{"num_hidden_layers": 14, "hidden_size": 64, "num_attention_heads": 2, "num_key_value_heads": 2, "head_dim": 32, "intermediate_size": 128, "vocab_size": 2101, "hidden_act": "geglu", "norm": "rmsnorm", "norm_place": "peri", "norm_eps": 1e-05, "positions": "rope", "rope_theta": 10000.0, "rope_fraction": 1.0, "qk_norm": false, "attn_scale": 0.177, "bias": "none", "tie_word_embeddings": true, "parallel_block": false, "extras": ["capped logits"], "init": "trunc", "init_std_qkv": 0.0908, "init_std_o": 0.0908, "init_std_up": 0.0908, "init_std_down": 0.0642, "optimizer": "muon_variant", "learning_rate": 0.00786, "lr_mult_o": 2.0, "beta1": 0.93, "lr_head": 0.0285, "max_grad_norm": 2.0, "warmup_steps": 200, "schedule": "wsd", "decay_fraction": 0.735, "decay_shape": "linear", "final_lr_fraction": 0.0, "batch_tokens": 32768, "max_seq_len": 256, "doc_mask": true, "train_tokens": 121800000, "max_steps": 3718, "dataset": "wikipedia_en"}
Each number is 128 + 24 x the weight over its row's rms, rounded and kept within 0 to 255. Layers, rows and columns count from 0. The size above them is the row's rms in percent of the matrix's.

# layer 6 MLP down, 64x128, rms 0.148, rows 0-48, columns 0-63
size [102 104 101  91  92 104  91  99  99 107 101 102 104  93  95 107 107 100  98  98  96  96  98 103 101  94  95  91  95 103 104 100  96 104 106  96  93 107 112 103 101 102 103 100 103 108  95 100  93]
[[100 106 107 106 168  85 154 130 137 151 139 130 152 202 160 111 156 125 152 157  88 166 116 145 107 140 124 112 133 112 169 141 160  91 151 150 153  93 150 112 140 136 134 110 141 147 103 187 118 112 116 159 129 128 131  98 148 140 149 127 115 122 166 132]
 [149 138 121 115 145 155 134 102 118  74 105 133 160 144 117 122 127 142 133 140 122 100 130 111 102 148 108 135 185 128 111  81  94 130  87 113 108  83 169 132 136 136 104 115 131 118 141 113 156 142 146 102 131 159 161 124 145 137  96 202 108 118 133  99]
 [132 167 125 102 160 128 147 120 146 169 136 102 141 133 166 145 127 137 103  86 119 141 188 164 110 118  88 117  97 131 137 162 143 106 149 103 168 166 134 108  88 132 111 116 142 145 102 102 141  79 137 162 114 116 112 109 130 133 171 149 168 132 140 131]
 [164 145  89 124 130 133  82 126 153 134  83 106 120 127 121 128 125 113 167 137 113 119 162  86 112 152 148 167 109 146 119 165 101  61 153 148 145 112 170 140 104 124 165 143  74 125 134 140 166 109 134  82 140 169 109 172  71 111 124 114 170 149 136 130]
 [135  96 153 139 103 148  94 176  98  99 124 112  57 152 150 142  89 120 152 128 126  87 102  99 142 178 117 114 127 107 172 118 117 120 126 102 119 126 111  71 155  80 165 115 122 131 106 131 119 123 138  85 150 124 139 161 104 143 129 112 138 139 123 109]
 [117 109 114 117 117 128 133 181 186 160 147 106  97 170 175 140 119 110 116 162 177 122 150  77 160 148 150 104 140 149 167 130 142 116 153 147 102 110  87 138 124 124  96 138 145 140 121 133  86 136 128 132 146 159 170 129 161 130 119 149  78 135 122 143]
 [138 166 128 128 127 126 123  79 114 120 169 105  97 112  75 161 145 135 110 133 162 115 126 127 155 146 151 181 132 164 148 150 104 120 139 141 117 146 108 141 111 138 141 135 158 176 119 124 165 136 120 130 132 137 101 175 109 105 117 120 166 125 119 111]
 [145 117 148 124 121 153 135 124 173 124 157 101 172 136  94 111 104 118 108  97 135 124 123 197 169 122 152 139  99 122 206 100 171 136 115 122 153 159 133  86 144 139 150  71 138 127 114 116 134 145 129 132 115 110 139 151 139 134 140 160 120 114 134 109]
 [178 125 124 126 112 120 135 165 163 147 124 153 187 133 167 112  87 149 100 106 134 108 161 144 120 123 117 159 146 111 125 144 156 159 106 102 112 142 119 142 133 175 141 130 101 129 117 121  97  99  92 142 115 129  90 153 137 130  95 184 125 129 125 104]
 [ 98 156 115 118 119  76 124 143 115 154  98 105 139 120 148 102 112 132 153 143 146 130 125 124 100 109 138 133 107 127 114 169 142  87 156 178  98  92 145 126 150 154 120 142 142 121 124 161 100 101 150 105 157 103 136 111 101 114 121 118 100 126 107 112]
 [127 160 119 127 127 135 128 126 113 109 148 155  87 130 127 163 154 135 118 114 119  98 127 159 115 106  93 148 146 146 144  95 187 104 145 152 113 116 134 136 107 145 141  96 149 153 133 158 130 105  94 133 147 136 128  91 100  67 108 115 101 169 137 121]
 [107 125 120 115 144 115 153 172 149 109 130 136 104 108 149 170 121 105 122 128  87 100  65 134 101 110 149 147  60 162 107 145 133 120 143 110 154 107 194 143 153 129 142 131 112 122 125  95  81  93 126 130 105 139 106 132 114 139 136 110 139 117  83 115]
 [107 104 203 105  84 129 170 153 145 161  89 138 158 138  74 107 145 133 136 133 133 101 121 115 148 141 123 138 146 124 106 100 117  91 150 109  96 131 131 178 131 135 128 103 132 146 132 128 119 156 157 118 153 113 154 170 107 129 138 103 138 147 118 161]
 [135  93 161 144  93 129 146 144 128 138 139 141 120 130  93 146 145 142 123 109 139 106 136 119 128 135 113  89 138 106 157 132 128 113 136 168 116  95 133  57  89 183 148 142 108 122  82 134 165 143 119 131 169 142 142 117 141 123 118 150 129 138 141 116]
 [106 128  89 126 114 127 124 125 112 109 121 129 109 122 134 132 142 141 150 175 138 193 135 142 118 112 147 121 127 117 156 137 142 103 101 125 125 123  84 125 109 106 109 126 127 139 128 176 136 101 177 170 161 146  76  96 123 169 116 152 119 138 166 139]
 [101 140 119 145 133 111 150 173 101 109 100 125 126 147 125 106 135 108 124 109 121 116 176 117 115 144 135 145  83 125 115 158 103 115 127  97  95 167 156 141  87 131 159  90 108  91 120 149 137 138 124  89 123 111 135 105 128 145 137 130 101 137 116 139]
 [128 137 104 120 131 127 150  99 123 162  73 132 126 112 156 113 116  92 119 147 125 114  82 122 117 135 186 136 111 146 162 144 149 206 152 141 144  99  92  98 147 130 107 157 144 144 137 159 123 146 135 153 113 172 121 112 168 132 114 139 100 157 120 132]
 [109 101 144  92 133  97  99 141 149  78 122 108 120 177  95 140 127 104 122 123 102 101 114 150 130 179 125 161 121 147 117 101 105  83 134  79  98 106 115 103 133 114 112 136 111 147 161 124 125 147 118  99 182 124  99 100 110 165  88 138 154 173 150 137]
 [ 73 134 111 152  69 163 148  91 110 122 126 158 134 139 124  98 165 169 151 111 120 113 133 147 163 158 100 153 115 137 128 129 125 116 148 121 126 137 112 142 133 117 131 139 178 118 104 120 125  89 120 113 134 114 133 140 112 156 166 127 106 133 121 178]
 [159 110 135 140 128 137 177 114  72 134 102 162 131 170  95 116 154 114 149 155 103 134 133 136 123 123 144 137 134 147  76 107 124 128 127 148 159  88 143 147 162 117 117 113  92 126 138 126 118 154 159 152 131 133 129 120 122 103 119 132 111 148 131 175]
 [ 80 147 110 135 131 136 153 149  95 122 138 118 130 103 140 140  81 168 165 116 138 142 132 160 155 156 131 114 144 110 113  82 152 137 137 142  87 149 172 143 127 131 145 159 159 174 139 104 151 136  87 169 126 141 109 161 163 147 126 129 125 103 112 156]
 [ 88 133 139 134 185 116 111 135 130 142 131 111 119  89 103 132 119 142 123 155 112 132 125 137 146  84 121 150  65 120 156 130  86 130 123 132 112 133 124 163 116 166 125 161 120 102 148 165 160 147 126  88 104 145 148 141 117 115 153  87 112 119 112 142]
 [121  95 153 110 177 116 105 139 138 165 153 122 134 100 163 174 127 102 152 124 107 152 152 147 116  69 129 117 133 125 116 137 146 142 151 116 153 151 134 129  96 110 158 140 129 122 136 167 159  96 135 155 161 123 107 152 125 130 105 160 142 145 143 116]
 [131 134 138 143 120 118 153 145 137 129 138 137 130 125 124 106 161 166 127 126 164 148 155 130 178 145 124 106 151  91 148 103 122  98 134 149 163 138 130 129 114 136 122 150 164 138  93 117 146 109 110 134 145 114 153 151 142 130 151 130 103 111 127 124]
 [157 134 129 126  81 150 163  97 129 156 102 153 145  98 106 119  67 140 122 120 146 120  89 119 101 148 106 131 148 131 122 158 103 124  78 149 120 155 119 110 160 149 164 126 131  82 117 117 139  97 132 129 116 105 128 103 151  86 118 175 104  92 148 154]
 [131 106 137 121 146 152 132 138 153 139 150  95 140  94 116  81 110 155  95 119 166 144 137 127 125 146 113 147 144 131 157 170 110 131 102 173 131 132 155 110 104 140 123 116 157 126 141 119 103 113 147  84 175 158 130 127 184 110  98 122 111 119 163 110]
 [144 125 137  99 133 112  68 151 109 148 134 150 125 164 102  98 124 113 136 148  94 165 117 157 157 160 106 136 138 143 147 159 122 141  63 110 125 104 103 168 156 103 134 106 131 164 134 111 152 153 105 136 153 129 119 139 134  83 131 109 108 120 178 124]
 [134 121 110 114 120 132 106 184 157 129 153  87  96 145 121 144 116 111 107 133 135  84 111 136 144 124 143 111 123 101 136  85 137 122 107 164  87 110 120 162 116 161 120 186 142 139 161 133 152 169 146  86 183 167 121 153 112 130 112 195 141 103 164  92]
 [136 104  81 169 131 104 132 106 164 150 158 120 156 149 100 162 100 149 105 153 138 134 123 112  89 109 201 129 124  95 107 140 129 164 148 109 143 145 127  95 144 108 138 169 176 133 127 157 108 134 109 139  91 116 146 150 149 124 131 117 119 128 132 129]
 [116 129 153 160 150 145 140  78 126 162 120 141 119 123 129 129 121 144 111 141 118 140 109 126 114 148 142 151 188 132  69 119 178 132 165 116 153 158 123 112  89 162 150 108 111  93  89 120 132 148 157 118 100 131 115 141 113 147 124  85  93 116 129 126]
 [143 113  89 112 122 126 145 126 125 123 114 146 135 154 101 146 173  90 156 110 115 117  76 122 145 136 122 125  97 152 118 129 126 141 136  81 175 107 117  97 121 123 117 118 130 156 115  91  92  98 102 162 119 119 110 108 141 126 162 107 153 115 114  86]
 [110 109 149  95 153 133 132 134 157 130 105  97 133 164 127 129 108 129 140 126 133 123 145 136 136 157 152  72 145 143 131 116 109 126 127  90 183 103 140 103 132 109 143 122 157 107 114 107 148 138 132 134 155 122 110 146 122 151 134 197 124  81 125 108]
 [ 98 120 128 116 103  92 102 135 118 148  93 128 120 119 110  90 141 145 149 167  83 176 112 135 149 113 127  91 101 124 129 100 132 123  60 131 118  86 157 133 139 151 107 116 171 122 183 130  99 156 123 132 113 190 109 101 113 105 122 120 120 115 139 101]
 [127 117 187 111 121  78 112 108 154 121 122 133 111  90  92 134 174 113 112 150 128 128 128 144 110 107 153 100 150 152 127  92 113 131 143 105 175 152 106 116 149 128 121 134 146 159 155 105 181 140 176 150 112 150 122 119 155 112  84 148 133  76 138 186]
 [124 180 127  94 145 131 142 144 112 136 139 102 148 139 119 156 108 114  82 152  94 120 124 122  66 105 117 143  93 118 118 133 123 169 143 130 151 112 146 114 153 151  97 150  77  92 135 116 137 144  95 118  66 132 128 164 130 137 143 119 126 150 118 148]
 [123 118 143 149 131 125 107 133 150 160 120 119 136 112 110 166 119 117 165 140 139 133 131 154  95  80 117 129 148  63 111 146 129 143 107 162 155 104 121 115 114 138 125 177 109 115 149 148 121 117  88 119  94 146 115 127  98 147 173 138 107 156 103  48]
 [133 148 156 144 141 123 130 108  97  92 134 138 149 167 131 118 139 121 136 160 111  75 139  93 116 101 138 146 130 132 114 106  99 116 129 147 137  91  97 107 108 108 157 156 107 120 141 115 191 168 100 141 126 157 153 162 103 130 104 114 124 130 135 145]
 [117 130 116 119 125 151 123 145 124 182 118  60 120 137 122 103 158 166 180 126 114 131 155  96  92 147 112 107 145 156 152  87 134 132 125 122  83 115 121 159 135 126  97 106 157 128 112 154 111  99 126 129 194 144 135 160 103 128 117 110 127 119 140 107]
 [ 87 158 117 102  93 116 132 131 146  94 144 146 113 113 142 148 123 110 128 118  97  83 180 122 141 168 106  93 113  96 141 116 146 149 127 172 101  96 140 109  92 115 118 170 129 140 126 103  92 150 132 136 105 144 122 134 102 156 115 121 138 144 143  78]
 [128 132 121 128 138 172 109 148 140 128  98 105  84 130 145 132 138 150  93 134 133 111 103  96 187 125 131  69  86 146 118  61 133 160 132 131  92 162 150 130 110 104 132  98 159 156 148 131 132 139 137  98 162  95 157 170 113 125 125 139 135 109 128  96]
 [138  86 102 115 139 139 115 117 132 132  91 138 143 124 126 128 158 176 104 104  99 158 104 153 135  99 105  57 155 139 103 130 145 126 114 130  79 103 100 127 149 127 131 121 124 149 132  89 178 142 168 148 130 137 151 140 121 123 160 148 116 110 102  63]
 [156 111 123 106  56  98 100 146 101 101 107 122 135 100 119 152 162 124 139 128 128 144 139 173  83 183 139 122 129 155  92 181 159 113 114 117 103 115 118 121 122 128 125 102 124 139 158 152 109 104 153 169 158  96 156 131 135 119 140 127 150 136 114 148]
 [130 118 148 124 101 122  87 162  97 138  98 114 122 169 121 150 123 135 130 134 131 143 137  95 164 126 118 150 165 163 122 121 149 139 119  53 117 117 142 136 144 151 171 127 131 112 119 136 107 185  84 140  96 106 148  86 153 129 120 106  98 129 128 112]
 [127 103 134 148 120  97 139 138 119 169 100 151 151 114 148 108 137 122 120 130 118 167 134  84 118 123  66 139 114 145 180 159 122 114 104 117 131 109 181 136 120 132 172 164 109 148 106 147 180 136 109 141 107 125 115 118 150 114 138 139 120 101 189 155]
 [175 143 140 105 135 109 145 150 134 127 137 125  57 119 147 147 102 132  99 109 133 149 105 127 114 114 170 149 110 162 112 147 136 145 146  97 132 153 125 107  99 123 140 133 146 160 142 123 142 129 118 127  92 173 104 125 123 180 104 159 124 121 128 118]
 [ 91 158 151  91  88 126 103 191 101 123 130 102 147 127 125 123 116 120 118 108 119 141  86 150 164 158  95 101 111 185 115  96 164 139 125  96 113 106 121 130 107 108 126 102 114 155 164 138 145 171 142 160 118 143 140 126 152 153 104 112 141 158 170 128]
 [159 150 147 110 123 131 145 128 140 143 129 120 123 138 111 122 127 127 102 142 125 146 143 144 128  82  94 141 111 135 152 140 127 100 155 103 177 113 121 139 133  84 170 163 131 130 167 156 140 113 179 117 164 123 143 140 170 141 121 173 131 144 181 142]
 [155 111 114 135 126 159 131 149 148 131 144 150 110 103 157  80 130 135  91 133 156 169 110 104 162 114 162 150 147 107 134 124 140 151 140 102  80 146  97 167 153  98 144 128  83 129 134 152 132 106 144 121 139 146 131 138 125 141 139 128 203 120 176 121]
 [134 141 144  66 168  89 133 118 100 101 149 116 153 111  95  93 121 141 119 147 139 171 155 140 124 106  95 133 163 131  98 146 169 106 116 165 132 128 134 112 119 144 148 135 103 160 118 150 172 130  85 129 121 128 155 125 131 108 124 114 144 139 166 148]]